Weights of a small GPT-style language model, trained from scratch on English Wikipedia.
Size: 10 layers, width 512, 8 heads of 64 (2 for keys and values), MLP 1344 SwiGLU, vocabulary 17323, 45M parameters.
Architecture: RMSNorm before each block, rotary positions, no biases in attention or MLP, untied embeddings, normalized queries and keys.
Each number is 128 + 24 x the weight over its row's rms, rounded and kept within 0 to 255. Layers, rows and columns count from 0. Numbers have three digits each. The size before them is the row's rms in percent of the matrix's.

# up: layer 4 MLP up, 1344x512, rms 0.128, rows 223-229, columns 0-127
# down: layer 4 MLP down (transposed), 1344x512, rms 0.0514, rows 223-229, columns 0-127
# gate: layer 4 MLP gate, 1344x512, rms 0.122, rows 224-230, columns 0-127
up223 101:107135137121120117119101141129156115163088135136139118117108119112168114106181116150159133133070101122115111101105110109160112169090119134148143101093139135117103159165099157140152147137109133124151082139062120112116105198111130143114082172131157128140091144099103154142125094115112136087135121147126145188129077148148127154126129185141161105149100128131098164164107148137114170094142
down223 103:106122098127116144130143151118093137154115107123121136122147139156141112097167120143166123126128129134124120095144117121128103124156099102119106078095073155148159158162159124142129146091095106190115118160147108124157121096154105093159111122136128113104122120160116139123151127120119099141142095101141102110116085140077109183084148151101133117144144117120120131119116174112201155130138
gate224 103:102093141149134130138095113144142119130155128128082125169113145154150128139086109160127106146139134138160085146111121163153117136159146081137161133182114128073158107130103140145137150089094141114192126112074157143128162083109101142095140149113105174149125097123107113155132104126174142143112154139123105161117078140123120109162138177166109158089135090128142133104163142129125097109162
up224 100:112161101106123165119072099137114092152139101161138137155179135126141134135139126093140164070085134143141112114108111135097123165144135120133133108164146102127133118134158096100193129160104102123137136112095178145102140130139129142115133108123151126106130120161101086150108145161143164150138166133104105104132122114129127143095140162122154137130155136110156083146105108155083144098128
down224 100:122109093146146119149103099135150088133131152154164122144135144135129097132129106097107144133112099112166149132138139151110124120127147112160149143159071162101118107131126085137106157152174091088125149135114148149097143135166079103145102130142144129154082111136135131096161089143103128145158119102118099177102109148123117143158141165112123128113156126117115113130141122127126116103132
gate225 101:127175111113091106122100131144117115114102130108154132112116118123148109151100139139151114130083085120131099103162157176120092112127124114172115145172104133124145132132137120101137132108146128175082078089165122131138170135157163132103148134127153146134143135114141120102137129147139161125152158178095143147102092141129138097110201153123160110151140108165117133139127156121134104062137
up225 101:176104135124127113108140130158141082098102111124117141109136145152128144103066105140092151077127159143132152109152146133095145136083108105124099115094166087158123082075143137139123105164141072171137104171124172146156155093116118138153130115121128110172169114155142098114152150110153159147137135093108146116115103118121106145167120152141137134094118126114129104107128145159133129118149
down225 101:139111161135153125111147127082127134087123105129126142133105092114144110116117110125132126118131111107130130129104148108146066118125102146125115135165103153120146139166134093167118128104115119119138153128156111134138089156158108070122161126151121129106087170155124146099116138153134085112112121128102116119162093110142126134133169145153133139139115154162169129116108137124134149131122
gate226 099:190150140123124100184161090125160118148105157174153146110076124117132131159139115170143097123074154130142175101167113131166122154154128126095138099142157141114136107127112124123174119077123122132124121088134157117145117123135130140120117123143127160104103122123156098109105131145090127123147139129125115093128141136095128126125150138163129104094122125134119129111150121182084129114124
up226 096:173152103115120133138163089098141164111114107170145173100104091136125121122144147145139106115115119102114131131107125129157097171106151144097100130127154135120128150099143086138176096148155122104152150106125108136134105138159135157145078121151119123080103101159140053117127118134090122126174122155147174122110144113092129097111091133168080140110103135090132115144124095150122116118065
down226 098:138139134155130136123166111182139147141106093105154136143119142179148111115155132152144146126136119174112156140091115135134118151114098166110117083073147170142166087099118106116111102116161152107134101128150169117167121105118133098129150126106136140108127122168141144130155118044063131100151111111134146123131101118104166132091125133133172113109156109145114077109139131106114120144150
gate227 104:157165128140091128096107108111139145148090145158124120136126130150149117103137095152161126131117094160164113130165106102104053142157158093100092112130181113108133118145102156086147138162099103136123098130128082133116098170143122111126105120105149137139098091114135142160111131108118123099154124135103141149111140102160139086144120142132124148115114146100136164101125091108164101123120
up227 106:153147147139134093130161107076165102124127144078123134140151106107087089131090155089098106118136144106125114101187152118126171149130135155116102162139088121137090143127125119162128103093159135133119081121140138155110110125125132117154157141111138146117113121151143169112121111096071112182151079122108075106142135110121128158176181090097106120108054111114147124116173115105107110144097
down227 102:126121101104155135198149144158162107089110107131132103159093135122136126124104137153123123102177091112085112117146115140137154170147098170127094132095159101164085114105123140162128116142134129151138130129115124106150154136096158087096141108051158182124124116157088133157104120110121099115114147129125095141107118136088152143114120118076086096138147131131149117085138099158135091112149
gate228 102:096132136136101129137141126156158114159153148140133117152090129141124138120128159148098159102109096131102102132173140087135116108103117130107105138133074126099162168104141135142114160088096147118163141095136125129135159102134148137153143175170124151139102129111135119105077097093099114104149180155106159158160113132133127072153142144117155150165123095085175133100110146093129144124087
up228 099:112118127142116136133137134151121083122152101144128150113108164120150099109096138110158117107151145125145112130118124133182119112113130124155126089087125125119178142175114107123094099192164115131125152146135099112187108105154114119114155070143081085147117122128108155117160091128125125154145116112114124129142110119135159100161070061116115124113149158164090136144136114163100135144117
down228 103:177151135091126076125156158124154140114086135075132134116127125114139074143146116128120140156161140129170167115122167133136113129100164109126146109119170126161126135159101118109111151142125115076147201182165126113094101113145124137151147165128148140186130150128157125055153110072130105141141082154132090073125131153082152137104112111133119128118110114148128163106133107122123138125090
gate229 099:139106143108121100152109126146110053134098116084159094137162120139155101165119138156125080115106128118114173094132122119135125105128143158159153153088145141099110109153132120110134100125108143089123133181078185121095073111064159125137145145163166116146087148101169117125121125126096132132136088110148133077076112152109126123148096117155163076120097136116128148138109137152140125143130
up229 096:145143085153146144158111125113155151130140143137112128132147118172078151134102127189127132127110102137101140118150099132099113120150133079142143178101131148140169161134119127106111154155136088157176134099107150171116062143108137148106143125111131148106142109179146125129142132133153131110125123149162153121138136104143158127117097134161154152092160091106108151130151087105121103145150
down229 098:072073152105109142109102120173113193117173110170169146124162164106128154142132091168123150115137127142098148154106159133132135130143108143122120151150163127122089133135128117119180145181105128165127145135098137145104136097117129105162092114123114119103164100139097119169167135085105136148104135125144146177122122129138086157102153114119088141133149198119115142155111126124132145120114
gate230 100:110160138106138121116158125107128162140119109119126080103116142129132174166133125139099149121151086100116095135118147107119155123097133131148109113125120103153134126155112197122160112166160124152121128158168083154120146135182182128116145130135151161129130172147125123096113163139103123116091085134120112128146114174155172110127158140107129187106161088101178162179137129132154137156153